Part of a small language model's weights: 93M tokens, 2840 steps.
Each number is 128 + 24 x the weight over the matrix's rms, rounded and kept within 0 to 255. Layers, rows and columns count from 0. Numbers have three digits each.

# layer 5 MLP up, 256x96, rms 0.201, rows 87-120, columns 0-95
135089157092105103064160117135122156156126124110135099126148133123105108128178167120107139142130124113154146148137132148124149118101152139139141145085095132135133131137094137106142141113145078110110117103166101114113174131125145116148121104120073083139118128138120160190125099116101143114
091126119073131096122119126115103130127120111152144118122107168126110148215121129104135084099118164110092119116160106207123167154156106082151113147119121084153115136150113150176113115130106120120136122116116096120158168166100117148122116131132154124147109150108109122129130088149145140099
064132097075132138145155126091160120138120144145118207141155121097158121156085120134151148108164124110114120101138110106146137112125131161101164102167104127086133106116105128122138148121144106111140109119141122157143092162142117147098135112146133062087127130117157130156178099146151160121
128106120098138100152114136094149106114108139177161094099122051100134134119138148195143131113135134164152118107143114147091124103155163161170112114134174162150094154124159132095140149151134130138133107130109108109127135140131119154163119150090104130143124135091154155058078136128126123164
154152163149119170134151144097154112112152139150122127112122113119145147106114126166152115086118121133132106093124142151149140091119134139121145150094126127113085151122153114135095091116171153125133148136148126168170121143150141123159108124106150154105166115123097109126109091122086162098
082127097121132123109129118106143194120148178132138116166126103131112087078175152115113153161078139133137135098110097160121138180190143152129168098141123099163098152142130123117133165136115145116080077125161130120113093147138079142131118186119096165150163122130133114102149110125094135070
145149175092101150089114116123142114159139113093109125131141079146189129148131128115093171104097146115127111133141161126117089160173155097125126115113114109117114163130087119129154130130107152113103142116115129099129135127121145115128159123165097115111106118150118150110120145103135118098
091142075130143138070128152136136147098156122129094080114191143142154146157122139160155116136137080111160129145140136133132164131158072135152115127124154104149163101132119098107143158168092067160088115079170156071132084088131112131119153148159120123123102154089163138126159120142149100146
092100112110149129139129156121147104128123129116132146128127144128093086133108137140148115132138163099102146163131123101114154147139119116136135118159140107136104098136141131162121126070151152110077119118155157121127123133117111153162156133126142123126106126134156150157113162143084115134
119109149144140083132117107140150132180192133153163136149130107143113188141108102132103145162115123129104105139153114082085095134133114133157151112191154120143090115127146124123122125139130185125122156179123084171101117140115113131102099127112099104130122118210107114101109129150143140088
089116099126138152072102117154139118097131180149139133070073131114110137129103121114115149205149105157093126120139165116139147150127109132167134117120095122137131122200164115123105156128120129110140179173141084160099136100159087139097151161114135139121141165101098120120146061148097133142
089097120108112133108119127099185158145117167156140142107114114115163114130134087123131126118127164160142115126159098159087131145119074143123136108155118128110124140151137141134148155150121139091125091153126172140144097173148108137149094121122132088170110091156126153139079114167080130159
138128126126145135105174155133141109131084110102167120144124098099084113103147123146125133139150121132159097076117139176040132166165141176137140089149118114118113124129131094154135117128137157068102129119110077138121107150102087156186129102121134110149142102160107116149120120188147125087
119100141133130174101085186147128133120114149136129181128128167142128103112115156094179109138096115144138178128134126103131152101125160169090133147107158142087137131148174122153127116126112087090108173122137112122074117157112085139142134083171114103135149108149088117135162142132128116097
106137136164103134148143148151147113083186121104153166127146127093099098135132157136101147130125128169114109158144109125110104132127119141079173118134148124135113120119171110113130154163146129168129148097146121105124141151156088117126129142079103119140137121132113128117135108078105144110
104156127097148146129103113148157096129149107128115157131089136133139134102112136137141136128149125118130084156124133125088145144185112119169129176193107118136127115158122155161136148137115095136083116146141109136168116164111110110129163115108101121105165114151128107092127114107141140124
130146124102110129091141099120098105130131135145137109151125156103159131150106119161156118093095164108095119096138071135132145156134104153153135146145132163096084102156164108121133101120118125120124136137087128146148132165156159131137097145130131150116162121106101138149155154136131084087
145100130141155138142157130096115141127121099091161172149134150150166125113108128099124106115053160136167145138182140125106135118155127103107149139162122128134148144156163142105113129140069141126143122123103071107096103136123089115126123166148122120119175173154119140107120154136134158106
115117130097152112160163122134140089089130133140147109137132075101126165154102120144160120161130094124097137133172119136094107155123126139124095090171117171119088151145132125139113095160156104179126123132092162142173133146120129110139108128102065159096077083120124118099138118155109128151
158133138150151110117145159168144146113163107121165151134141159095137132124123116149068126129135148111115108128145125127095130125149105126165136156131120169157112096131122117100126092123116108154095150156184114150105109106100177172094090131158129131168120094167095142125114187111101106120
122124108119099120140159112115159135123093133132133132165168123078095107155127091099149107119109209167076106151130130140133120118183125132161103085145130101112165081134150105124122137172108148150132121108083097105137116115165150154106151075148145128175181140126158128103130183110132113144
081109118143112119123130134131121149112157171123138106126106116105089161102141139168115094178141142092141117113142167113124146145143146149157136099079130095175133136118152094128182125124142131142125120124122135173137128149102121132122156139122116104109181121133104146118130157144137182128
127113135139127126123174121112144116129122125143183114108143128123101164126102086136126141090129123170154146134157061145108150154133133103127151162113121145130148099143119102137154129137130111112155116121080117117119143102138103161100162139143117141133157148171158123166081139135128136108
100096117157104134122153158165137128125110121131145117157130115124111145112141130121113147118102106127114157132136102122150146139150116114125141138112164173131129104138160108098082067149110098172142126171136084145154135098135105166084118127151119155080137172168146106108144149151112149097
141155152161144077162141165138142149053086099154150148138168127100126145124123162130140100161114158105113121115129127113091133161155141086169104153172105143088154140124118103149136147113097101140135103148128102123165135099099076118108142143121121080140110110107162160102132157122133162122
134108148107127135147132144122121096105111134077151114114098143154134147120123116152097099147153138136136111122119119126091148134123127095147114121143105149140132128134108120105136184144133110121160137183078131150150136125100088136137142142153111111135150110138097150117157101139156155163
133147133145104134161132136117117150087125132110081146134087126138084118143136146136132116146150100119136129166154165132140125117108136123201135145151118105104130113098165116150150114132110111125132103104108116141117139093142107092128103149121141121127148156159116122120158132197126113126
119136105120133125120137141107147140116124080161162081115220148148148169148076122096113127138108099142126124148125102160122178157096147105119124119120107119127116141124105060143171158123093111162146113177125123110111119144162130069101132135129159129129140098145102115114136149104130121128
128114108078095133115108157120121103140145111129163126099130104131138105093128119124213172104157091146110097115114129121131145126119130109105136108126096139109113145115154155091160141169114128125165150135151136126122109105129112134175138159158130129160121130140138108088139082133118186121
127120116130119083132112130165153114158141123111132159121131105121142107133143172118138156165127149151124103189206149172103094153141110110127147144101136094157103125118165166120149109127134098142088119146132118115156106116122149102141129153153139047108159088117152163151158157125151101149
080072151126136105084162104115123128140143107130129092164106124128162136129177132145120154168111167121123096129127140127137148118147128075108131160164125128153084117101132146156120152126137133113149137142124105072150104116145127096139163108152095135126139153084172106134140113119166163121
097071153161081113135132148119141133153128174129098103147121120135168103146106114129147133151148097153116107150118118111133155114149157096129145123163139108136124115142163138087149115139077150118136119084108127103118113182162129102127128163130109107147122095124138091139115169134139090117
113114089111157100060139129122118130112116114134135168130105123138160129164136138127123130119083108111054110145149141097125164167141108148150106132103127163129151136149150102154134179124094124141089155120107120107065179122147110115146140134133148141122126138128125143134129115112134128137
124112144104136097110136148113118157152123141092158133107119135102136131119121097116126127118082136108115057182141111133167162183123166106180109101141121160140104142136112139128157086165122181134084128126079087138131136138136150135163117105125126149097152124094114125156118125119113126144
# layer 5 MLP down (transposed), 256x96, rms 0.188, rows 87-120, columns 0-95
123157105096156104109166132100135146139135130125116133116106147132143166133114084099171115106142109131146103154169108128143110100122115116128151101146160176120131137100130094118133135156110145104133139116111132091169146116132135160118099154140134147151145128119138118087134147107167081111
140165128107125141120086148094183095131129128146132063150152144104105131149136107138143125107129071106116099107104113100137100143136098122132090112157158153132130150115099150114122117170146076081124129132145135155104144185134073107130140082154154143111092108117086100103133167123137098112
173103125118137101090111125144169155155104130143099127100135095129113119149143141131144128118089153143116121134127127153149107122146111134145141106130102126145144177148136153138101146106115146123156160131140163114130125129145149102175125129148112108104150143119069143126138157138107121137
116092158170120092105080148087060132138158138123133135136166105169165111122126140132106143161164121121121121154139079127184125145163162145097143141137125110133133108079136124112120093170128143105176092127156108178126177143114136150125115112132127096144122097141083117158176160148099111170
109111148123136110164112135112103106117123148129164104139130147111113105127116102135116167121152133114126135159141105123128127150148141107149126122138126097133129110141131156122136128134116133121127121089106128150118128084111094153111135124120109091130129125118153135109129160130128120146
154158116102143146152121094096132161144110107117110089135144140092081093099178140133120092100093175122155155165148128107134076137134137139103099118090142101115083089166124136173072130122079133072117139109101130127103127142170146150137126105088127119151114154097116161134130126098091117123
112139104153165081094160111132124103109110130136088133144166115144126129123145107107132081131132106143129153145140110146132146119157074130118097116156127121130127087126154081091122128128143150129129096164115132142139189109103103158133121171152146125146103122110131135136147100132118149150
084118119144140070134102128079136137165114122133057078136097154142160117095127139124171141063147178149170149141145108153140141081095102088139123106129126142162119103091139116128147154149126115160158102118124135097141113116127124148145161166149172128126150134121142138103163065176150131086
153136122156129130142172121129130143138108120110157146168127128101160149128113133153138119152127093136126115105137119164134137126114101140155164163139123151103133138094136132106147125143103091182132149135103128107110130137153158118158115140092119149123097137151110137128137140119161160073
104133162097140143209084150135105122134141182164162123129147149115140146147105141087131147125118156138153126099133142154118138100089155138095126123130077137119157139124132101086094093099137070168140130118157144150133098148113103112091128094111104180144147119173104074163064133071098107176
130101108159124159130132157108149128106076092134128092126119107159153085121139149108126109137166146122178174133128128118144105130112091123136078123111109084175109148119105123161107158113116116169130123134100150110132136140129118091119154104075120099156143121125092124174121102170100136116
119169073140133142150093108084140112109180099113101116098186138118161160168136085114151088126120135154109111099149114152134139116109159192093074101168109160159122108174124142106108090110102115114143127133131177131124158122132157143110137123128111136155121141145129130104151143108116131097
131103144126136132120145154143137108151104085103111145104190115123153149143116134111156202060147141180143152158121128127134152153140170115167140134088092185125120175168128134148181183114181129138148078139112140093098104119153126104133068110146125086134101127114099111122142060137023156129
107121099181098101123103118106137125139101140134143124109134128147147116148116114115096173120134149136141157116162119109110127129107145142096098126144123103132155135157109084091108104106173121137162134141114118142145139113125128137137167160131123121135155108092140141143103145130116123126
162129120163096140142102138097112153142121133134112118118135144134147086140157116135171194085088152108136151106135135065148119165088147137122107150171115105132121117150116142127083147105101147116074085109147127144131142131102094118152120136142128108117095115120143126133150110108104136106
136124120127112124127142177107151084156115140094090137137109110146164164128103146113158077083155126128110133146107113153133123086125109149146117104121127162102141182173101118125133127083118143136102104140158093032139144126118124142143090132106161119126156159120140135130143157158124102127
147126119141169110143102139132142101160135111142134122104138118164120131132152102155126102135138098130136125122128152093151084113149105122095109151151110114146137154126117133130129129103100168101104138140123118123122137102110160128150172121120128142125134149121106146110110135117127091154
112116108110131166145181106130131106160117141135128144121151096127130133132084102107124101128136149144086119124112108144118133106156115098134131160148154127107090162134117127166130140148155190138112105158093159108167145106109126123170109136093141098108131139165149144151138101104094117128
171090092127140155149108111098142051118145168114128116159103139147119101103114092112092139128121072129109141103138128138121128152113125117179106116149110154136161131147133125130139129180112174135186093091109080111139130155169144159134109132132141156084138114135094125155083139150152069197
142126115130162102128123085133105141126120096162149128117124116148164161108142129121170170113132129118139145116133134099130140137136120136141125116111139128120154167122146155154157126113092143133121094167185151128121154119117132161152100109066157104153104130101109161156181149120143113137
125152131112120189158119136180169110149140151131124124145156126158161139128091143126100090081154129110120126157102116118116125148116106094099136136152153070151117120111138126139123098107095164136132085106098129160135141098074143107108129121115159112118131147140118090154130166181153135120
152160122180180114122140148094100099133153054138122101106104124128158115108106161100163127176127125122111124127128084094145138112128106124073105123112141125105115138147120104127089154114083156157121152147140127090149134119120109139115146093142142126151105144112096121139157089147191125133
152088115102128139100104118157139152158117101145094141156128139217107129121115168140123122143143171121131131120120121112151116154100123155130135139106123109126139130142116109080115152150100128137127130132137132134165154161150150140120096133149137114133124108152107150109143139133154165123
180129124107151133152117157106192147129151127123122124127115119159105099141161124102136130139138097115125124133134162127131082114130103173174086141149105104121118122102102106143180114148143120099119100167095105158127138120129123121158130131144134126129121099095133109138099113085135090133
151133146107137103128151120118124093127120140115194169123133104157154133149077088113125077136118128128148135126078124086151124087169169119070128136152111142101161113137111153123127121097102125132130173104101163076130152146110157158128186140088081137143139097124096104182089119090065123184
111131130149130129116137120119129116177122130122153136120105145126160110120147161111109100132099151167137139167103130105119086157097121112127107121140146127117110121127125111115144109131117132141103147115102161146127120118147119109119110088100178147133112123160147117129113147122096117116
144152119098117122128131111098157119111139137115128135124131129112142101123118098170118115097126137124116154110144108139142171129141150179149108127115177136113160124132123145111150125136133131071106121126082113142130106169130139144180120097149130072099159138124148122116130172129104131150
128175131156136141167094119075116116147168127131142085118135101133137108141146116117123147134100146104089113125079117138123115135114192164136142153124172106154103111110141126119147091088146103130102079121149137151173133186125098092142077093087159119093119089133152115121125111100104114129
148143131111183159116149153137084092149159119139145098113127123120123139179109115141175135128115134134117140126158097088184145139126114151070158096169115130125128136105109168117108162133210119091117139163141087092132095160119115124155137121105130140112103147099148109135142110135123142129
140068072105121146113153104117090115091143119142119122139143160109099125122157114128102160112123083109087143168107149099134152124126163099147070131127150140121143139142122125101118148137143178115109113120117105152141133109116109122134115083129141173132158116119133114075129140130109155089
122114113103083110119160055125134134154109092102127150136119148089105120135140114158132161152158143129156101102123128161135119088108150152144109131145092170133067155070125103114128124159103137135145162142148098127157100123135146204109122128123150103138086092101139110136104101136146144134
099126139158098150117123077159116149138120102122109146132099113099147138113139146116159145114128144153114094141144139109129084110120168157136141124107200126092141127119117125115140156160124109142122136126135123144102180079116125108102090147086118092117117121128146167123151088074163093124
170153103118127123114107078162081147140127134138162092159141103084087165195143149101068126159094129139173128138114079112115104150146135133108145107156120138163108104104141146152124158115137151092152149104126128131138121116117101154149099151137117107124115090136093126111114091140119168166
143104123141133088121156129139167152135088150137115156152117129109130107061118157107137111155145117116126112116134115105146145099137148104126135129180166170099113104099147116105111149122187151142151125135077152097174157136130103143133082120112108112109136191141139098116126114128113111128